From a checkpoint of a small transformer trained on Wikipedia.
Architecture: LayerNorm before each block, tied embeddings.
Each number is 50 + 10 x the weight over its row's rms, rounded and kept within 0 to 99. Layers, rows and columns count from 0. The size before them is the row's rms in percent of the matrix's.

# layer 3 MLP up, 2048x512, rms 0.0497, rows 864-889, columns 192-255
105:45 55 60 43 42 55 35 33 55 54 42 42 57 56 49 58 50 48 69 64 55 52 57 31 40 65 64 41 65 21 57 45 51 61 44 60 56 38 51 60 28 46 36 50 42 45 41 59 54 45 26 45 41 40 67 53 56 56 44 40 45 41 56 42
109:57 53 46 54 56 48 39 46 56 56 65 38 53 45 48 49 38 50 56 35 60 51 48 62 51 47 39 40 49 44 55 54 35 55 62 22 45 54 39 51 50 50 60 42 61 53 48 39 65 62 62 51 35 43 43 38 66 46 56 61 63 45 62 53
097:49 54 45 53 59 53 64 53 58 59 63 70 66 46 49 39 56 52 74 55 47 45 37 48 50 37 53 58 67 46 50 66 56 61 51 44 41 55 45 62 57 44 47 58 52 47 49 58 49 54 62 48 51 20 44 61 37 34 59 62 42 50 74 47
098:54 55 39 63 37 40 47 50 55 65 62 61 55 39 42 66 43 54 50 37 44 70 41 52 57 30 34 57 70 47 43 62 52 50 39 45 36 52 42 66 51 35 65 52 48 55 51 43 50 50 63 44 47 51 39 53 42 41 34 41 54 33 40 55
102:51 65 53 61 65 54 55 56 57 54 44 54 39 49 67 35 51 42 48 54 57 58 65 31 53 52 64 40 58 53 45 58 22 52 51 48 45 54 51 33 40 60 44 44 49 33 44 43 42 53 48 51 44 38 53 47 44 53 61 63 69 45 62 46
110:60 55 48 56 61 45 52 66 66 57 36 62 54 57 49 67 46 36 61 49 29 68 53 52 53 40 54 47 56 41 36 49 50 44 39 45 55 52 43 56 50 65 43 47 56 42 26 54 60 45 57 25 48 45 19 49 69 28 46 41 42 45 54 28
081:46 73 49 63 55 46 56 59 55 56 55 44 55 47 44 58 50 59 48 44 47 56 49 49 56 49 44 54 58 61 53 51 55 62 67 41 47 46 50 54 44 42 45 52 41 42 46 47 66 55 51 40 52 37 66 53 46 58 58 41 57 46 64 51
080:75 42 40 68 45 36 51 79 61 47 42 47 49 67 42 57 41 20 52 55 57 52 53 51 43 63 43 36 48 60 55 45 50 39 57 44 34 41 26 61 43 61 55 50 54 44 46 61 87 50 67 55 52 41 57 52 39 52 49 24 51 58 53 52
073:58 48 62 50 47 43 48 63 33 55 50 37 58 58 52 61 44 53 58 59 36 52 23 70 38 48 52 38 64 71 53 53 50 45 33 57 48 41 40 38 51 61 43 43 53 43 45 52 66 45 52 48 34 59 33 51 61 43 51 39 57 47 46 54
109:53 40 60 48 36 44 32 52 54 57 60 49 37 60 58 40 48 49 55 56 47 42 62 48 49 38 52 51 46 37 60 30 37 36 47 70 62 54 40 48 56 50 55 46 32 42 57 49 53 46 55 56 60 55 43 53 47 57 56 51 55 50 51 54
108:59 70 41 47 40 67 44 38 53 63 67 47 50 59 71 47 37 47 55 74 54 49 34 45 53 70 46 44 57 52 47 52 53 25 54 49 53 53 33 52 47 60 50 44 56 45 50 17 49 50 62 38 52 36 42 31 53 59 41 48 56 43 49 40
099:71 73 42 55 51 58 49 46 49 59 47 59 34 57 74 54 58 42 50 36 37 53 59 57 52 48 51 48 48 43 52 49 47 55 51 53 43 57 57 63 45 37 55 36 45 47 42 31 60 48 64 45 34 33 64 39 58 42 48 44 56 54 49 52
109:79 35 53 62 39 54 35 47 43 54 47 63 54 47 42 35 41 45 57 61 47 41 47 57 51 29 60 48 52 50 50 52 48 41 41 47 61 56 49 70 55 48 56 40 51 41 63 43 74 46 49 44 58 43 52 63 47 51 40 38 50 56 54 36
099:55 64 58 45 43 54 40 34 53 62 26 45 54 57 46 44 52 44 56 43 40 56 56 44 32 51 64 37 54 51 52 54 49 27 57 37 54 59 44 51 55 51 42 44 90 65 45 39 37 57 47 41 76 46 56 55 46 43 33 53 41 63 56 61
106:45 70 38 51 46 55 50 42 49 59 44 46 49 66 42 38 39 59 60 59 38 35 36 58 53 45 45 52 64 38 43 51 61 49 53 28 55 44 53 69 67 49 38 43 83 44 49 54 43 40 43 45 34 47 43 43 68 46 40 44 55 47 68 37
109:61 47 42 52 31 63 56 50 48 58 46 42 52 23 62 58 48 58 45 58 51 52 51 54 57 65 57 50 66 58 36 70 46 58 46 68 67 52 38 35 44 47 50 49 56 50 54 29 53 53 49 49 49 51 49 45 44 60 36 61 62 45 45 43
098:53 60 53 54 45 58 41 67 50 53 54 49 66 67 51 50 39 47 67 51 40 69 42 38 63 52 42 61 55 67 53 40 55 40 54 48 62 55 52 34 48 56 49 49 68 53 37 45 34 53 62 54 30 56 38 60 51 38 44 55 40 69 44 52
107:57 58 42 71 58 51 35 42 47 59 59 37 28 41 64 46 33 43 47 49 50 50 50 32 60 42 52 55 53 44 52 72 31 49 42 49 47 60 54 52 29 50 42 51 62 42 44 50 65 58 34 58 51 49 62 40 45 45 32 52 50 51 57 63
103:45 40 40 54 44 57 57 44 47 61 39 44 50 58 56 53 48 51 49 68 54 66 26 65 54 58 50 36 38 44 26 52 64 45 42 49 72 49 39 47 48 27 62 44 50 63 72 41 63 52 47 48 42 51 38 52 48 54 48 78 68 36 56 50
104:46 59 46 48 52 49 26 55 55 59 51 33 49 63 50 68 38 52 54 61 45 54 42 55 47 58 52 63 35 58 55 58 53 41 56 51 32 63 52 57 41 47 50 54 41 38 44 40 51 48 32 47 54 52 34 46 55 48 41 59 58 27 44 49
094:53 58 54 61 60 57 34 34 55 59 50 49 38 40 54 40 49 63 51 60 56 48 55 31 53 35 51 56 48 43 41 68 36 52 55 49 45 51 55 49 38 38 56 52 53 51 50 57 65 47 46 60 60 47 49 46 17 47 47 30 52 41 48 36
090:61 53 52 50 42 50 46 60 63 56 56 53 50 51 31 41 56 37 71 52 46 50 56 50 47 65 45 73 46 55 71 47 52 52 79 50 59 45 44 58 30 54 40 46 66 41 41 52 84 53 36 43 56 52 66 52 53 63 58 48 59 42 56 62
080:51 46 52 42 43 67 58 35 46 59 70 45 64 59 46 51 47 50 49 53 68 41 49 58 45 55 47 33 76 55 60 42 43 33 58 28 37 48 49 56 50 36 45 51 53 32 48 54 61 55 56 58 44 41 51 39 51 69 61 47 53 59 59 46
101:61 59 57 67 59 57 44 60 53 55 43 70 49 61 63 54 53 55 53 58 54 61 51 59 46 42 44 52 46 37 62 41 56 57 66 44 70 42 56 49 43 48 59 49 47 46 56 40 51 39 52 55 54 30 44 56 39 48 49 36 66 55 69 50
108:61 41 51 74 44 49 59 64 36 59 61 56 58 49 54 43 41 53 46 45 49 45 60 52 51 50 63 42 69 54 67 46 28 35 64 58 59 55 38 45 50 42 63 56 52 47 50 37 49 67 76 55 39 56 34 55 55 52 49 49 40 56 54 54
083:58 62 47 36 56 47 45 47 45 58 36 55 46 64 69 43 49 44 47 56 46 52 31 36 55 57 59 55 38 72 41 52 43 41 44 45 56 40 62 52 46 61 53 37 60 55 34 55 45 61 49 48 64 38 47 53 66 49 54 33 57 52 37 66
# layer 3 MLP down (transposed), 2048x512, rms 0.0428, rows 864-888, columns 192-255
104:57 51 45 57 50 54 48 56 44 51 35 41 56 51 43 42 28 54 56 55 48 39 61 59 60 50 46 37 65 61 54 52 51 42 58 66 63 42 56 42 35 59 37 45 64 30 46 46 37 46 24 61 31 45 58 49 58 46 50 36 42 53 49 58
106:63 45 42 48 63 45 44 60 47 00 71 69 52 56 55 61 40 71 67 58 44 55 52 49 49 59 42 55 32 46 70 48 28 50 28 49 49 40 50 38 44 76 57 41 45 50 55 38 56 38 56 61 58 61 54 29 46 43 63 51 51 45 42 61
105:45 42 42 57 50 36 45 45 51 37 54 42 53 46 42 64 59 41 46 55 55 55 46 66 47 57 56 69 36 49 41 48 63 48 54 42 57 54 35 67 56 51 36 59 57 39 23 48 55 53 35 51 53 56 58 66 43 58 61 67 60 59 44 43
106:61 57 46 61 42 51 45 53 57 47 46 49 42 40 41 30 58 63 34 47 51 49 39 51 58 56 49 35 48 56 42 47 37 37 47 58 60 62 56 68 34 46 50 51 56 43 58 58 61 41 48 47 50 70 55 56 72 42 55 52 47 60 61 37
095:56 49 53 43 63 46 71 69 60 58 64 50 59 63 54 41 53 60 46 45 46 45 65 80 43 51 64 51 51 54 64 57 49 60 59 57 52 46 54 51 65 45 47 44 61 42 51 59 51 64 52 43 60 67 36 52 41 48 45 59 42 53 56 36
093:27 44 49 25 50 50 49 52 51 75 29 63 46 64 40 71 50 58 49 59 65 52 68 30 48 51 46 63 56 50 53 53 53 42 45 35 66 54 46 55 62 45 65 60 39 52 48 51 61 48 48 51 47 47 67 65 41 61 54 54 43 47 46 46
085:50 47 48 62 51 46 44 42 70 47 37 55 60 61 58 48 46 31 42 38 52 60 54 52 50 54 78 65 48 52 44 45 39 45 53 46 49 60 51 54 54 38 65 51 47 47 56 68 48 57 43 59 60 41 34 52 41 63 52 51 63 37 37 60
079:41 53 47 52 56 54 43 27 52 28 43 68 52 36 66 49 58 52 39 37 52 36 58 39 36 40 56 76 31 41 56 58 63 54 49 59 68 68 50 49 62 52 54 60 43 59 59 42 50 57 51 75 53 41 51 62 62 55 48 50 39 44 37 66
083:55 57 46 51 46 42 42 49 59 00 52 60 48 51 58 46 42 31 27 51 58 36 61 53 49 34 50 67 37 40 46 47 47 46 70 47 58 69 45 54 32 56 55 59 33 43 57 70 54 42 51 56 57 46 59 58 49 52 44 56 54 50 53 48
107:46 47 66 34 46 50 57 58 39 63 46 68 37 50 50 54 61 69 58 43 76 63 59 59 40 72 43 55 56 45 33 60 45 47 47 51 57 53 38 60 47 37 52 50 35 49 61 30 71 49 31 55 50 49 41 42 48 49 65 49 60 51 42 24
116:70 67 56 39 73 51 72 50 51 72 52 42 45 59 24 36 33 49 51 41 68 39 37 55 56 51 59 43 41 54 36 58 58 44 44 59 49 46 45 47 70 47 69 43 51 59 41 36 50 63 54 50 56 39 43 55 49 41 46 65 40 59 55 29
101:54 57 39 48 55 47 41 68 39 66 42 44 49 73 44 46 46 61 45 46 54 54 50 79 32 51 52 50 55 27 63 52 53 44 54 59 51 45 48 51 49 54 43 59 58 51 65 41 47 60 54 50 52 51 49 78 51 66 41 52 46 62 42 58
102:53 55 41 67 28 66 45 34 50 70 41 53 31 53 64 53 49 53 60 38 33 58 47 67 55 51 76 55 59 33 45 61 56 45 41 57 46 63 39 47 41 50 30 30 53 45 60 62 48 62 51 52 36 46 46 44 58 63 53 56 37 38 30 32
105:41 43 51 41 69 29 42 51 46 28 51 35 48 45 56 42 54 38 40 42 44 62 37 58 40 47 62 31 60 47 37 52 46 39 50 61 48 51 41 33 36 42 72 62 54 51 53 41 50 53 54 48 45 59 59 65 47 33 60 55 49 48 51 49
114:51 33 60 52 46 49 52 35 55 78 45 53 64 45 60 51 54 53 51 34 47 50 37 61 56 43 44 61 59 66 63 53 42 42 33 49 50 51 45 52 63 54 38 39 58 47 59 53 72 60 49 45 37 49 31 33 58 40 45 37 49 42 30 64
104:62 56 60 50 43 52 37 52 53 29 52 41 36 53 45 64 56 57 38 29 45 60 41 37 50 58 69 49 62 57 41 65 68 62 49 44 38 46 61 61 38 18 55 55 44 39 41 35 34 51 55 64 58 45 49 39 34 55 68 45 24 32 46 61
106:68 58 45 48 65 51 54 46 45 08 64 56 41 53 48 57 69 36 64 52 37 51 56 53 47 50 49 56 56 37 49 52 51 52 43 47 30 52 53 39 33 50 57 61 47 48 42 60 69 44 62 50 77 47 40 40 51 52 43 52 51 31 46 56
110:61 61 37 45 57 60 55 44 57 67 52 59 68 41 47 39 62 50 53 37 48 42 56 49 55 64 44 32 45 60 40 38 41 65 52 43 47 48 54 45 52 26 56 66 51 46 62 59 67 40 49 53 53 30 58 50 57 66 42 49 58 77 49 58
099:44 58 48 60 64 40 51 48 34 50 59 49 62 48 43 52 42 42 35 68 55 50 46 40 43 36 48 62 44 45 59 36 58 66 50 42 42 49 53 54 61 56 26 51 47 46 40 57 43 51 52 31 38 49 40 58 40 53 44 48 55 44 46 58
102:38 50 47 40 58 71 41 47 34 70 53 47 53 52 40 39 58 47 36 55 55 55 52 50 42 49 48 59 51 55 48 59 39 73 49 62 60 49 60 69 44 64 52 63 42 62 47 61 55 49 48 53 51 37 55 32 60 44 39 63 29 42 57 46
096:54 60 43 51 67 50 33 41 64 45 53 58 37 62 57 54 60 65 41 49 44 24 35 62 48 56 43 52 63 67 50 58 52 36 53 49 49 42 51 74 65 43 45 52 46 47 47 53 85 67 60 49 56 54 54 36 40 67 49 49 46 58 49 35
094:48 37 44 36 46 58 43 38 49 61 44 45 37 65 58 63 54 52 55 35 39 51 35 48 52 51 53 37 33 53 54 44 53 56 32 50 61 44 49 40 64 46 56 35 54 53 47 44 52 42 56 59 45 61 42 58 49 39 41 44 46 64 51 58
089:46 47 43 53 62 54 63 62 51 12 49 34 69 49 54 60 64 45 41 50 35 38 64 48 45 55 51 68 27 49 51 43 74 39 37 39 49 58 64 63 58 53 73 54 34 56 45 46 61 48 51 51 51 53 66 57 60 46 57 60 49 52 43 50
090:59 47 59 41 67 71 54 55 41 74 47 54 58 45 29 58 57 68 41 55 40 43 68 56 48 61 48 60 47 54 51 43 52 52 52 46 58 46 37 38 61 48 53 44 71 36 46 59 61 51 39 60 52 35 55 34 52 56 51 55 55 47 74 35
109:40 49 54 30 48 61 53 57 46 15 45 55 58 25 34 52 49 51 45 62 48 50 54 49 48 51 35 38 33 67 42 30 20 45 57 71 47 37 69 50 51 50 50 52 44 35 47 40 49 56 47 52 53 46 47 65 57 73 53 44 35 78 50 41